python train.py --n_head=4 --vocab_size=16384 --activation="gelu" --norm_place="pre" --qk_norm=false --bias="none" --parallel_block=false --init_std_qkv=0.0397 --init_std_up=0.0397 --lr_head=0.00672 --final_lr_fraction=0.0 --seq_len=256 --train_tokens=182200000 --steps=11121 --dataset="wikipedia_en"
Each number is 128 + 32 x the weight over the matrix's rms, rounded and kept within 0 to 255. Layers, rows and columns count from 0.

# layer 2 MLP up, 384x96, rms 0.165, rows 303-338, columns 0-95
[[171 132  99 134 112 116 209  98 156  97  78 127 129 158 128 155 149 168 127 133  96 107 152 112 132 137 114 132 129 151 193 162 175 114  76 148 156 154  73 126 101 160  96 154 100 167  51 133 131  77 122 104 115 199  99 131 169 123 155 146 113  71 132 120 106 120 125 156 106 113 180 111 122 142  93 134 151 115 107  63 125 154 199 156  92 146 114  91 165  84 166 120 109  74  79 185]
 [137  87  77  98 141 173 106 121 122 193 118 107 143 159 104 197 100 170 142 206 157 132  96 112 166 118 165  87 140 147 127 143 126 113 139 138 124  72 119 140 102 128 107 162  70  99 142 105  74  92 145 199 189 118 175 128 144 123 103 128  99  52  88 186 148  92 123  95 138  82 145 131 126 173 129 144 150 142 143  98 148 127 202 145 121 138  89 104 163 135 187 110  80  84 110 122]
 [ 77 174 198 129 130  88 110  78 117 127 123 140 214 165 158 169  90 118 159  86  89 119  58 174 142 191 103 132 108  99 127 146 140 136 151  87 150 181  71  77 133 161 118 139 140 112 111  79 116  91 139 110  96 178 186  90 109 176 150 148 177 121 129 109 129  99 141 166 102 120 154 161  97 183 115  72 124  95 179  58 171 125 139 147 105 106  90 186 156  85 135 135 132 114 114 176]
 [141 107  88 129 131 168 158 122 183 140 149 138 128 123 102 112  91  80 116 173 118 166 145  65 146 100 156  60 183 138 147 127 107 118 136 128 171  74  95  98  89 132 184  87  95  46 138 153 135  80  76  96 145 149 161 106 121 148  93 113  80 146 115  93  69 110 122 122 155 128 139 120 178 163 128 124 122 131 109 170 147 150 202 157  63 154 170 139 181 106 159 117 136 149 119 149]
 [155 146  43 172  97 172 152  99  86 140 108  78 125 110 160 118 186 100  95 128 143 104 107 117  94 144 102 138 202 112 123 102  84 113 128  39  82 132 128 140 103 184  69 136 192 126 128 161 149 143 180  95  89 140 170 108 148 139  52  81 127 196 131 140  88 160 210 135  93 117 231  99 149 169 132 136 121 147 140 161  97 105 110 143 122 139 144 131 131  92  90  91  31 150 124 124]
 [100 164  71 119 119 120  97 147 117 182  74 114 120 143 148 178 194  95 170  85 135 130  67 156 105 124 122 117 139 147 126 125 153 114  69 124  96 163 151 148 120 191 117  94 126 128 145 147 115 116 152 101 192 145 141  88 132 110  75 129 128 118 140 152 146 138 172 138  92  91 200 123  44 152 112 146 121 134 108 151 152  69 122 132 148 109  88 157 108 123 111 136  36 126 105 163]
 [127  76 127 111 114 104 137  88  93 182  86 137 119 150 160 170 141  74 206 144  64 155 154 138 141  89 129  85 145 158 120 139 116 112 118 122 148 130 175 201  81 163  71 184 122 151 125 134 125 158 132 119 117 131 142 199 137 196 130 115  69 135 175 190 119 152 101  72 114 122 206 153 131  59 142 125  74  93 116 126 172  90 119 140  93 144  81 139 129 123 107 140 130 125  66 134]
 [153 135 107 133 141 109 152 101 129 106 150  75 166 122 123 134 120 150 147  94  79 129  96 128 111 114 103  76 105 183 122 144  87 110 120 110 124 141 104 189 124 175 194 136 147 130 142 179 144 121 138  92 127 114 144 140 155 106 102 150 115 150 121 196 153  81 123  68  63  51 127 144  86 106 118 134  65 128 130  97 127  73 174 127 136 157 135 175 143 122 173 103 154 135 109 177]
 [125  91 126 137  95 178 151  91 173 119 108 130 122  93  80 117 122 142 158 118 115  54 118 173 184 147 136 166 138 126  94 151 133 112 121 149 119 140 131 129 145 157 126 142 106  93 154  92  79 118  96 111 154  68 139 136 172 124 129 111 107 145 110  99 136 118 155 110 197 121 200 127  84 163 113 172 111 120 109 175 168 135 148 136 161 114 146 129 105 121 190 116 132 115 117 155]
 [103 111  96 124 116 128 185  82 128 197 112 124 163 219 131 203  79 177 167 125  95 132 152 152 172 156 143 115 140 125 120 157 129 124 129 105 117 101 116 123 117 138 126 195  89 127 109 123  82 106 137 148 135 170 184 116 147 174 124 104 178 109 180 111  69  94  85  95 111 164 160 178 137 135 119 128 120 116 160  70 112 127 119 124  93  96  86 170 127 168 145 117 135 104  94 120]
 [113 147  97 116  62 132 129  76 168 222 146  91 194 156 133 169 101 119 136 114  68 135 123 122  61 255 142 153 182 154 139 130 124 149 137 106  53 136 110 120 100  53 160 113 118  98  56  77 122 140  67  70 159 120  86 132  62 150 173 159 205  92 139 174  71 106 130 116 107  92 145 121 117 136  96 161 108 134 214  49 174  93 140 166 143 174 198 187 148 156 111 151  89 102  63 157]
 [ 96 135 159  80 123 151 128 143 123 133 109  66 113 151 102 129 184 119 152 173  99 140 141 108 155 105 144 132 128 111 140 143 147 131 113  93 116 127 132  80 160 132 162 191 141  97 142  65  86 119 115 195 146 142 140  92 140 185 130  64 122 135  77 106 140 149 182 151 106 136 103  73 141 157  78  89 121 115  93 173 173 143 102 145 125 112 168 141 108 129  87  67  85 157 159 112]
 [ 61  78 107 109  96 108 152 117 181 124 139 164  99 116 159 155 152 198 163 110 108 102 144 160 203 117  98 108 124 164 176 177 120 122  90 154 159 104 112 130 146 188 151 182 118  73  82  75  99 130 179 103 136 198 140 122  87 143  68  78 142 101 241  55  85 105  60  87 112 134 142 123 113 128 108 155 149 125 154 142 127  29 165 145 145 147  83 161 147 124  95 145 143  34 102 141]
 [193 138  82  89 110 134 145 111 124 173  75 152 164 131  70 159 154 193 172 159 131 108  91 177  97 200 118 103 120 182  96 140 165 125 140 140 129 167 122 158 109  43 108 143 115 121 161 155 100 109 144 140 150  98  60 144 137 116 162 134 117  71 155 157 137  94 103  69 204  88 153 140  89 141 105 137 138 140 101 156 121  98 146 138 126 144  69 161  88 177 117 118 133 132 142 116]
 [192  82  83 174 118 151 147  96 174  98 119 106 126 134 104 123 153 151 178  92 132 109 130 139 182 105 172 140 132 118 131 152 156 100  91 136 103  82 138 133 124 153 232  87  83 117 150  85  73 129 154 126 228  91 124 100 149 140  95 155 130 114  97 152 115 117 134  85 130  94 145 110 105 138 132 175  84 121 130 118 151 101 144 145 138 161 105 124 151 122 157  86  73  88 124 162]
 [149 112 100  99 141 160  99 122 190 156 156 115 135 120 126  89 182 172  89 153 101 111 125 154 118 161 127 113 120 172 115 121 111 115  98 161 137 128 125 148 127 149 162 121 127 114  99 173 115 130 167 132 147  85 163 157 139 104 140 139 145  99 117 140  71 105 115 101 136  64 124 132 131 169  68  90 138 168 116 157  98 116 176 136 113 140 122 136 112 165 155 129 130  84 122 136]
 [ 51 155 169 114  95  74 110 105 169  45 166 104 137 172 153 101 115 149  87 136  64 103 144 125  71  96 149 126 157 129  99 159 100 119  56 155 162  90 162  85  90 159 140 202 158  49 107  85  95 106 159 103 165 171 157 150 108 116 131 134 132 140 156  73 132  81 131 122 144 117 159 139 144 156 107  64 152 140 140 149 243 109 198 149  55  98 158 151 192 123  68  80 169 106 130 151]
 [126 128 129 124 127 120 130 128 128 127 127 127 131 126 127 129 129 120 127 128 126 127 127 127 131 136 124 126 128 131 121 132 126 128 132 128 127 125 130 123 123 128 133 129 123 129 121 127 124 124 130 126 134 127 126 127 128 128 123 121 129 127 122 129 124 126 129 129 132 127 128 136 126 122 128 131 122 128 122 127 130 128 131 124 126 129 128 133 130 132 128 129 122 124 130 130]
 [186 122 126 184  81  90 105 120  54 114  63 148 165 189 149 159 125 109 212 173 105  94 118 152 113 144 170 110 158 177 132 129  64 130  49 139  75  89 159  70  75  56 206 152 139 144  98  26 156 167  84 141  90 118 124 196 138 205 141 187 141  46 118 178  78  90 135 128 131  87 158 110  48  90 119 162 130 129 126 130 123 150 155 155 115 132 212 110 172  65 148 166 124  82 117 193]
 [126 118  77 118 124 122  71 164 135 143 132 103 170 131 124 173  93  72 138 135 140 128 128  80 102 158 176 139 135 163  93 137 114 147 152 152  71 100 127 128 156  66 142 111 116 127  81 129  85 159  41  90 167 153 113 145  99 164 137 121 141 165 107 184  97 182 124 113 141 142 124 108 122 129 104 130 110 148 126 208 186  55 100 151 125 167 174 131 152 119  58 124 127 150  81 110]
 [131 115  27 146 122 160 160  71 119 123 123 163 147 149 102 170  95 204 153 128 111 143 115 178  83 163 113  97 124 134 150 154 128 102 125 120 114 131  88 110  47 156  85 158 118  91 113 176 120  72 126 140 139 178 147 157 117 110 126 158 160  89 178 111  83 102 183 192 110 138 146 150 116 142 106 153 153 119 134  96 145 144 151 143 108 167  93 131 131 189 152 153 120  84 102 122]
 [177  77 112 155 139 144 187  97 179 146 113 111 139 111 166 158  95 213 132 151 146 161 150  98 157 151 164 116 141 135 109 169 146 113 101 136 155 136 112 118 115 102 106 170 118 116 118 125  90 133  74 161 133 180  60  83 143 170 162  95 120 150  84 142  97  77  65 163 119  97 194  97 146 138  97  90  72 130 120 124 139 140 204 159  25 207  91 137 157  94 187 135  80 123 101 132]
 [ 71  84 105  88 131  91 163  96  94 187 120 136 149 134 149 200 100 121 163  92 114 139 149 101 140 141 136  55 106 127 158 155 131 132 167  69 146 107 109 107 146 122 125 157 122 134 104 173  95 182 143 161 154 193 134  93 113 129 137 138 165 178 155 110  80  70 135 127 120 183 128 131 115 143 129 112  89 119 139 119 114 112 115 127 139 130 125 200 145 116 118  97 125 144 108 126]
 [139 134 129 203  55 169 120  82  97 177 110 178 108 223 211 158 177 104 101 131  63 139 116 124 135 162  91  56 110 120 158 122  95 118  82  55 145 182 195  90 130  82  72 110 121 129 103  65 119 133 145 150 151 128 176 140  66 189 117 165 153 121 175 106  55 157 143  61 108  85 177 105 140 102 131 167 133 135  90  99  95 107 173 149 121 196 130 139 178 115 136 149 134 126  86 185]
 [112  99 137 123 106 125 155  88 141 110 114 121 117 151 164 101 127 108 143 121 127 153 123 166 153 159 139  96 189 132 132  88 123 148  97 108 116  83 113 115 112 175 131 133  93 107 106 112  93 183 106 104 124 134 124 129 156  84 116 134 151 148 124 164  77  97 138 153 134  96 120  99 109 140  99 121  95 175 131 132 152 127 135 165  76 141 108 132 141 131 146 108 134 122 113 135]
 [246 126  19  78  84 107 147  88 166 166 113 203 148 108  99 214 132  96 124  79  50 145  92 130  61 150 114 152 154 106 227  82  58 141 104 113  57 109 205 143 139  62 133 124 139  96  98 148 160 172  97 170  74 161  60  71 101 209  78  78 154 127 122 171 113  93 174 134 191  58 190 118 127 191  82 106 125 172 183 126 159  83 138 154  68 121 186 124  95 149 124 150  97 148  75 105]
 [103 128 106 104 114 108 118 128  72 154 125 178 146 186 129 164 155 125 197 102  66 168 128 192  99 112  87  87  90 167 154 177 116  97 101 141  92 128 147 112 141 149 133 136  78 153 123 112 134  93 147 112 116 173 119 120  93  94 130 164 135  82 147 145 124  81 135 123  99 171 143 152  69 123 140 116 135 128 103 105 154  78 134 152 131 135  69 145 186 137 139 108  58  74  71 147]
 [105  71 144 145 137 170 104 121 107 124 134 129 111  91  92 110 149 223 124 185 112 110  99 177 116 202 179  88 120 192  44 147 155 100  70 105  98 112 135 134 150 173 167 136 188  77 106 142 137 100 159 117 160  96 133 155 120  82 104 103 115 115 128 116  87 104 115  85 156 111 136 111 129 172 106 147 125 172  89 146 111 113 163 144 142 193 146 127 156  79 178 136 183  91 171 154]
 [200 131 100  86 130 156  89 188 116 168 119 161 165 156  87 121 149 189 111 143 164 128  94 170 127 123 113 105 170 109 125 112 120 111 121 108  96 144 114 129 110  74 100  97  91 118 133 160 112 115 152 180  82 137 120 110 143 163  94 101 157 141 120 115 142 169 137 157 163  76  89 142  78 117 123 115 166 162  55  87 161  59 161 130  95 179  55 158 158 134  86  71 129 110 144 124]
 [118 106 148 183  96 113 119 114 104  97  61 165 128 159 170 145 115 116 157 164  93 118 142 138  90 143 101 121 172 126 157  83  35 116 154  48 142  86 123 117  86 153 124 194 190 153  97 160 144 153 171 158  87 169 160  92 140 108  84 121 120 194 121 106 106 132 125 110 185 142 149 131 109 151 110  56 164 157  82 111 108 162  90 131  47 175  88 129 143  83  98  93  96 119 106 139]
 [159 157 129 152 132 149 175 137 158 136  88 168 159 147 139 130 176  97  81 155 141  99  86 116 110 146 157 139 208 109 126  98 179 119 122 143  67 115 134 119 166 135 152  65 137 132  99 160 138  96  69  83 117 138 145 104 139 186 166  75 209 193  42  61  87 146 116 140 120 100 176 133 131 207 123 134  89 127 114  91 119 134 170 144 145  97 112 105 165  83 133  76  70 146 126 167]
 [164 140 143 114  96 130 159 148 118 129 100  76 148  94 132 177 184 175 123 126 145 224  91  79  87 191  96 139 132 188 119 134  98 104  95 121  73 150 120 115 182 115 101 143 138 151  20 152 159  83  63 138 113 118 124 210 117 185 105 128 162 115  73 143 141 131 125 215 132  19 120 122 107 110  66  69 154 181 151  52 140 125 131 138 111 217 173  99 158  94  67 128  95 113 100 133]
 [119 103 122 158 127 109 111 147 112 148 106 137 162 134 150 102 126 141 116 188 137 114 111  98  96 121 173  78 113 151 103 130  74 103 145 127 119  60 167 157 123 141 114 108 134 129  72 167 127 116 132 172 155 157 111 145 113 158 148 128 121 138 101  99 110 101 134 118 114 129 112 171 117 132  97 126 139 116 136 134 112 130 123 133 103 140 123 164 167 158 157 138  85 146 112 112]
 [196 171  86 120  94 127 149  93  91 106 104 125 148 147 152 135 189 128 173 129 104 142 121 150 116 156 115  88 131 104 118  92  51 125 109  63 130 146 132 132  63 137  75 151 112  97 141  90  84 178 132 113 137  77 135 151 183 150 131 135 217 145  97 190 103 130 224 114 159  47 149 103 108 144  84 124 105 172 131 147 173  83 114 149 153 150 118 140 117 213 103  94 151 190 121 114]
 [116 141  89 123 146 110 135  94  47 186 159  55 163 133 250 156 154 168 110 170 147 117  89  94 116 165 137 103 137 191 112  96 126 139 156  70  39 149 101 146  77 115 125 158 131 107  48  82 109 149  82 155 176  77 170 220  98 172 145 211 166 148 101 160  77 138 111 101 141  32 125 113 133  79  82  78  96 165 210 105  90 130 164 155 134 217 155 109 213 108  85  88 151 118 103 140]
 [148 155 108 121 112  93 220 149  84 147  70  88 155 160 104 126  54 151 180 149  78  89 177 109 182 124  96  92 135 152 130 107  77 120  98 128 135 123 125 151 174 109  98 191  97 132 148 109 117 133 108 120 127 154 151 138 182 182  91  75 147 113 116 121 129 136 129 127 135 124 103 114 135 129 112 155 129 144 165 167 136  74 128 134 105  91 228 155 124 120  88  74 120 117  97 186]]
# layer 2 MLP down (transposed), 384x96, rms 0.131, rows 303-338, columns 0-95
[[125 173 204 122 109 153 104 140 158 108  88  92 109 122  74  89  88 170  87  85 122 158 134 152 168 123 117 125 151 116  86 146 128 114 148 113 189 148 139 142  92 144 157 136 141 147 133 192 192 134 176 117 142 120 125 112 138 120 206 161  97  44 140 113 137 152 156 177 191  95 135  89 142 151 145  95 135 141 126 128 134 108  97 186  57 172 119 104 127  96 132  90  94  77 103  81]
 [ 67 157 108 145  67 117 115 185  79 100 121 100 125  93  98 146 131 124 128 114  88 127  69 158  32 176 137  88 172 108  45 150 126 137 193 172 144 128 113 173 102 111 169 100 146 110 107 190 138 181 156 204  99 115 125 105 145 117 136 158 111 124 169  96 121 149 154  71 104 157 127 101 142 108 134 123 159 148 145 141 135 156  95 151  82 119 195 175 124 113 103 144 111 104 127 181]
 [135 152 156 107 154  99 139 155 127 133 197 123  81 125 166 109 122 127 166 142 145 175  83 144 194 161 110 125 106 129 154 101 136 115 130 169 152 156  39 123 173 116 102 159 102  69 114 169 102 126 151 131 170 104 142  81  45 128 101 208 154  86 156 179 120  96 152 160 115 159  97 136  71 111  84  98  96 110 132  79  87  78 201 159  84  97 131 106 111 133 121 122 232  89 123 136]
 [140 101 121 110 126 154 136 106  97 136 142 148  78 138 148 123 116 153 145 147 130 115 134 112 152 132 113 141  92 167 118 136 120 114 113 189 158  79 115 116 144 138 111 138 116 137  87 152 123 150 149 146 143  59 145  89 138 158 146 111 110 122 170 131  75 139 133 113 126 156 121 126 180  82 142 121 105 128 114 153 123  97  97 165  98  89 111 128  99 150 144 129 156 214 149 121]
 [114 136 134 151 131 151 125 131  87  46  71  88 129 158 164 182 127 203 152 120 136  73 123  86 162 131 105 116 161 131  38 191 154 133 123  91 158 111 140  61  95 114 114 122 107 192 119 135 110 115 127 170 115 113 197  39 102 152 180 113 135 163 158 104 120 145  50 175  77  78 111  90 148 135 126 105 106 173 148 171 118  68  84 135 105 187 119  99 146 178 187 122 136 126 121 131]
 [165 142 135 170 176 112 112 116 129 101 120 130 128  96 159 128 107 144 132 136 130 119 133 142 110 194 108 135 129  95  87 132 165 129 126 138 161 117 134 114  95 138 112 109 140 177 176 132 126  57 112 145 167  91 165  76 167 136 125 180 164  85  83 147 119 133 144 160  99  33  84 142 115 138  94 132 158 114  78 121 160 186 165 142 133 166 152  88  91 113 124 167  89 119 141 117]
 [154 111 151 192 119  79 138 150 178 122 110 136 127 105 148  93 136  97 165 150 100 134 135 134  69 100 115 201  99 118 135 133 168 137 152 129 100 138 136  34 109 101 144  90 114 131 179  65 119  89 127 115 181  81  66 138  59 106 125 143  47 155  63 138 148  98 104 179 122 180 168 136 126 141 107 129 157 160  74 170 112 181 115 157 132 138 178 140  66 124 150 138 154 109  92 172]
 [137 133 128 134 111 147 125 130 173 144 145 128 111 191  93 144 136 109 122 139  84 134 107 151 166  90 116 116  55 168 149 123 134 133  98  92 143 128 130 109 117 128 133 121 142 145 151 134 149  86 143 103 142  72  79 151 121 148 125 104  94 148 170 165 165 105 109 131 112 145 108 126  95 111 147 129 143 124 152 106 121 145 160 190 130 145 164 153 151  85 138 108 126 133 113 133]
 [159 112 105 129 187 130  96  94  49 148 141 165 169 100 137 164  93  83 127 145 155 152 145  97 103 112 159 171 114 156 158  98 114 135 139 165 101 142 116 194 186 103  71 161 109 118 181 113 146 124 148 164  66 114 158 119 113 134 126 128 133  84  90 103 113 169 145 169  43 124 109 159 181 134 112 136  98 128 154  88 159 112 100 135 141 164  92 115  44 167 155 181 118 150 140 119]
 [110 126 114  79 144  97 154 119 129 145 169 152 142  89 149 109 146 109  97 153 151 171 131  95  93 101 161  86 110  92 157 141 147 135 142 143 145 206 147  75 128 127 165 191 128 178 115  85 160 121 151 152 136 130 115 120  98 140 108 149 113 151  97 134  92 105 147 150 145  75 151 131 108 133 147 169 111 137 155 206  73 105  89 150 142 108 143 128 122 145 133 126 134  30  95 109]
 [125 160 173 161  99 219 149 126 112 145 138 201 115 126 180 146 186 200 112 176  70 111  96 131  11 105 174 111 157 136 183  57 180 122  65  87 171 103 113 110 133  81 180 156 121  54 236 133 101 114 142  92 101 147 150  81 130  80  86 151 170 125 170  98 160 167 122 101 105 122  91 138 108 159  75  21  47  88 127 119 126 107  81 194 114  88 142 158 173 107 108 172 138 132  82 144]
 [181 163 139 112  41  81 108 146 162 136  94 149  75 123 127 114 106 113  77 116 159 143 123 153 116  84 134 127 109 163 141  74 126 141 128 157  91 136 155 133 155 167  65 111  97 141 141  92 144 140  99 122 155  86 128 135 128  71 181  98 104 112 160  93 132 174  88 161 127 133 134 160  76 122 158 137 135 120 127 106 116 145 132 186 150 124 191  98 170 136 114 113 164 201  79 144]
 [146 123 122 139 143 155 161 170 131  58 179 123 128 129 144  97 129 106 137 147 154 117 100 145 104 101 141 169 153 125 145  96 130 139 130 169  34  80 149  72  85 123 138 152 121 154 118 145  66 129 141 160 131 110 132 120  65  54 149 113 186 179  96  94 157 135 194  67  93  56 162  93 153  77 109 122 120  99 153 107 183 215  98 131  96 138 196  76 111 110 161 153 109 194 126 139]
 [ 89 163 127 111 147 122 106 145 109 144 125 174 121  68  74 103 138 127 120 125 160 134 124 123  77 182 109  80 119 170 126 107 158 123 146 163 150 180 174 122 146 125 117 174 151 179 152  68 108 131  99  96 108 156 162 151 133 116  86  76 101 144 104 145  69 147 121 121 138  65  97 132 176  90 159 142 102 148 104  89 128 140 129 163 145 132 122 138  94 117 119 153 166 120 118 134]
 [163 156 100  65 174  56 143 101 100 155 159 108 158 142 114 153 129 123 141 125  40  91 122  91 116 129 132  87  98  85 135  86 115 124 106 185 110 145 115 185 141 141 145 162 150  90  90 203 137 179 195  82 115  96 181 150 124 124  93 182 104  52 136 115 170  93 158  80 194 120 131  87  85 133 114 146 106 119  92 123 149 175 134 149 125 122 126  98 156 108 126 178 127 205 231  57]
 [169  80 150 101 119 132 153 129  92 176 151 132 138  74 134 182 118 141  94  99 113 147 118 108  77 138 158 119  74 135 149  94 182 111  69 150  61 186 113 135 113 129 170 153 149 150 120 125 138 124 143 130 108  73 106 147 109 104 132 119 124 105 111 155 104 103  93 115 137  98 109 145 171 163 144 153 150 148  46 138 130 146 128 158 114 198  87 107 136 138 158 165 132 120 150  89]
 [151 131 139 162 176 114  99 128  87 143 106 179 153 160  48 131 122 173 141 117 128 113 114  83 102 108 112 175 143  88 133 136 151 131 100 145  71 156 121 118  36 148 128 212 167 146  78 115 140 168 161 170 161 143 176 140 137 104 127 120 142 125  90 108 118  44 146  71 144 129 140 112 132 117 153 138  98 135  84 200 179 156 121 147  56 109 166  92 101 176  86  25  63 134 121 141]
 [127 129 127 127 127 129 127 127 129 127 128 128 127 129 127 125 126 127 127 129 128 127 127 127 126 127 129 128 127 128 127 128 127 128 127 128 129 127 126 129 131 128 125 126 129 128 128 127 127 129 128 127 127 129 129 128 127 128 128 126 127 127 128 129 128 127 127 128 128 128 125 127 128 130 131 126 128 127 127 127 126 129 129 128 129 128 129 126 128 127 127 129 128 127 127 128]
 [144 173 105 169 104 149 118 138  80 176 112 106 211 166 155 135 118 182  85  72  88 152 194 131 226 113  99 130  80  48  94 135 111 106  96  72  48 160 147  75  82  70 212 169 162 120 197 152 120 132 101 195 112 189 146  98 138 229  79  57 140  94  93 183 100 158  90  97  90 165 176  91 132 119  74 121   9 140  99 150 237 196  21 144 118 117 117 142  87 160 147  93  78 176 160 158]
 [169 194  65 181 156 152  51 125 112 132 100 137 109 152 130 150 153 178 178 116 131 134 114 133  85  74 157 161 177 175 199 104 133 143 120 156  73  82 123 119 119  91 163 133 114 113  90 150 169 108 120  83 148 167  73  93 129 130 119 125 133 162 155  93 105 166  85 161 127 153 119 150 140 144  89 126  99 113 119 130 114 117  98 210 114 112  80 145 171  42 119 101  76 128 101 172]
 [ 61  95 150 144 153 178 132 167 122  80 192 124 138 136  65 131 124 139 100 144  83 170 123 184 113  89 132 117  82 117 132 121  99 132 153 165 148  79 150 101 136 191  94 129 158 127 124 156 109 136 118 161 122 118  63 158 142 164 165 122 136 153 111  85 108 109 107 102 128  69 144 107 163  99 139 184 123 129 132 133 204 171  87 177  68 186 134 118  87 119 119 119 114  93 117 152]
 [185 103  62 126 171 124 169  98 133  68  97 155 125 116  90 124  88 151 124  68 142 129 145 132  67 145  80 114 130 133 123 158  69 124 157 132 140 132 100 107 160 146 123 141 155  56 156 163 119 197  61 114 118 182 172 168 180 103 208 140 103 112 153 113 176 133 108 115 221 169 138 106  90  75 102 191 130 142 166 125 116 123 133 157  79  92 112 108 133 120 110 144 118 108 153 134]
 [105 130  98 144 166 101 107 110 124 142 126 169 157 107 157 104 182 125 121 113 142 102 113 168 100 129 143 154  75 102  89 145 148 133 117 150 133 190 140 150 115 116 116 159 126 112 148 148 119 127  90 149 140 122 105 135 136  84  98 144  95  61 138 149 105  82 123 165 115 103 122 156 154 174 153 137 150 140 113 121 122 147 144 159 163  73  99  93 156 122 136 175 125  68  95 146]
 [ 75  90  68 102 109 130 106 146 112 135 105  96 111  73  66 147  82 158 174 122 153 153 150 159  91 170 205 135  77 140 156  80 124 107  85 131 131  89  74  91 119 150 167 121 111 116 165 154  84 108 174 155  95 227  87 201 146 184 175 217 111 129 151  77 161 166 123 186 123 199 109 145 156  98  66  94  88 183 135 203 146  62 120 143 100 217 110 178 188 102  82 137  87  97 117 119]
 [144 120 157 147 123 100 144 132 114 145 136 106 146 151 128  98 131 124 141 102 104 142 134 125 168 140 164 151 152 126 154 163  94  84 148 138 128 133 136 174 134 117 159  78 119 111 156 154  92 144 149 159 166 121 106 163 140 112 173 107 147 134  98 104 128 112 112 101 138 100 128 145 104 141 135 124 158  72 120 132 131 112 127 107 151 115 106 127 118 116 157  96 149 119 151  93]
 [110 161 115 118 112  67 109 121 127  81  66 146 115  88  80 146 124 120 126 120 102 158 145 177 152 143 129 141 124 100 116  52 147 255 123 162 181 127 161 120 131 148  87 123 155 111 100  96 177 125 120 146 137 116 125 144 144 130 141 138 136 122 187 116 122 123 162 113 101 125 144  96 122 167 148 132 136 142  91 148 122  89 104   0 124 186 163 124 155 159  95 179 128 125 134 133]
 [116 104 132 173 139 135  78 121 151 144 110 107 178 145  89 157 162 121 105 104 162 119 109 137  82 141 158  84  52 140 112 132 195 128 130 125 146 143 141 123 141 139  27 152 146 118 145  77 106 177 112 127 137 136 134 159 182 125  84  99  82 125  18 173 161  52 154 123  97 126  55 149 195 189 158 106 114 146 147 136 137 137  98 179  75 201 132  83 114 141 103 130 115  91  87 205]
 [146 157 133 103 113  86 162 156 124 168 112 121 144  70 166  80  96  43 108 149 136 140 136 164 131 135 128 142  78  11 170 135 148 156 150 130 136 172 157 179 100 105  78 130 129 167 137  97  65 122 110 120 113 162 151  98 168 155  77  97 122 138 165 140 143 118 117 187 140 184 110 162 158 127 154 130  79 133  99 109  91  91 146 128 172 137 143 126  84 141  90 145 125 109  77 124]
 [174 113 148 155 123 145 123 140 128 106 159 153 110 131 128 176 130 169 124  45 191  87 111 116 106 134 107 139 196 156 116 104  80 132 144 105 101 125  86  93 117 161 122 103 120 182 138 156 166 140 125  93 148 139 108 143 123 125 103 131 129 143 121 120  86 129 114 187 134 106 115 164 139 111 165 148 121 147  87 109 100 116 164 188  98 162  49 125 152  93 136 106 185  64 130 113]
 [162 115 136 185 106 155 133 124  48 127  84 146  78 105 178 193 115 143 119  65 147 118 113  80 152 171 134 100 116 176 142  95 135 134 105 139  97 107 110 119  79 101  57 116  79 119 115 144 212 139 161 160 112 145 175 115 147  98 168  81 147 133 192 133 140 130 101 176 174 136  91 131  83 123 202 113  71 110 116 128 161  92 148 171 105  67 124 126 133 126 163 117 123 145 158 152]
 [166 139  74 253 137 129  98 157 133 149  93 147 117 176 125 115  90 116 110 120 109 137 116 159 107 113 113 135 198 150  34 101 128 119 128  76 100 113 158 115 112 107  85 106 122 168 100  83 161 137 143 123 153  46 132 112 107 159 138 143 134 142  76  45  63 112 165 136 161 132 197 100 103  96 111 159 104 125 174 168 162 166 142 185 132  76 181 125 103 129 135 109 108 213 155 153]
 [133 104  85 155  78 143  55 129 121 131 122 156 101  49  84  86 102 143 110  97 136 138 199 124  93 146 101  41 149  72 198 172 175 142 133 120 142 133 130 109 122 183 140 156 115 140 158 118 130 134  98 105 240 154  88 110 123 160 166 147  52 136 175 160 142 185 135  88 109 121 106 134  68 116 161 106  46 128 166 159  96 131 124 165  54  97  99 177 168 121 120 146 117 183 181 158]
 [156 125 105 132 141 129  99 129 103 149 140 145  78 111 144 143 127  74 119 118 139 161 113 127 123 111 154  82 118 133 131 117 113 150 126 119 148 154  97 123 123 148 121 116 138 110 109 110 165 148 146 139 143 111 109 134  79 143 130 117 130 127 129 146 107  96 114 139 134 128  52 106 158 112 135 126 141  81 133 144 134 124 155 202 120 109 109 130 108 118 110 160 137 126 163 123]
 [105 158 177 134 129 126 136 127 161 107 125 134 107 130  84 151 120  97 101 139 188 161 194 156 177  90  90  97 131 124  48  86 152 177 134 130 167 130 107 141 160  85 115 100 122 112 148  97 125 134 158 160 118 142 141 125 154 152 136 112 141  97 102 139 114 158 143 138 106 155  97 106 161 146 150 204 166 110 107 173 101 132 128   0 117 101 109 148 128 133 101 151 115 102 146  94]
 [129 134 128 119 148  46 151  94 152 104 140 158 136 143 163 123 160 160 139 170 219 183 139 146  76  42 155 132 186  98  40 123 122 118 105 145  95 143 107 105 208 107  79 111 128 166 139 174 166 150 181  72  87 200 174 101  86 156 106 124  17 111 166 122  67  86 136 180 136 122 162  95 116 162 153 137 137 112 124 153 108 161 164 116 127  88 106 135 111 124 184 132  86  45  80 133]
 [111 159 110 186 154 139 157 159 154  65 129 135 151 117 157 105 102 121 105  92 149 118 194 116 159 116 124 207 186 132  79 138  96 124 116  66 178 126 111 118 128  66 152 146 113  98 103 177 102 130 110 146  37  96 136 100 112 140  87 112 107 145 157 182  79 116  87 100 112 158 122 124 124 103 142 149 124 133 118 162 143  89 123 171 116 154 163 177 155  93 115 167 155 114 151  92]]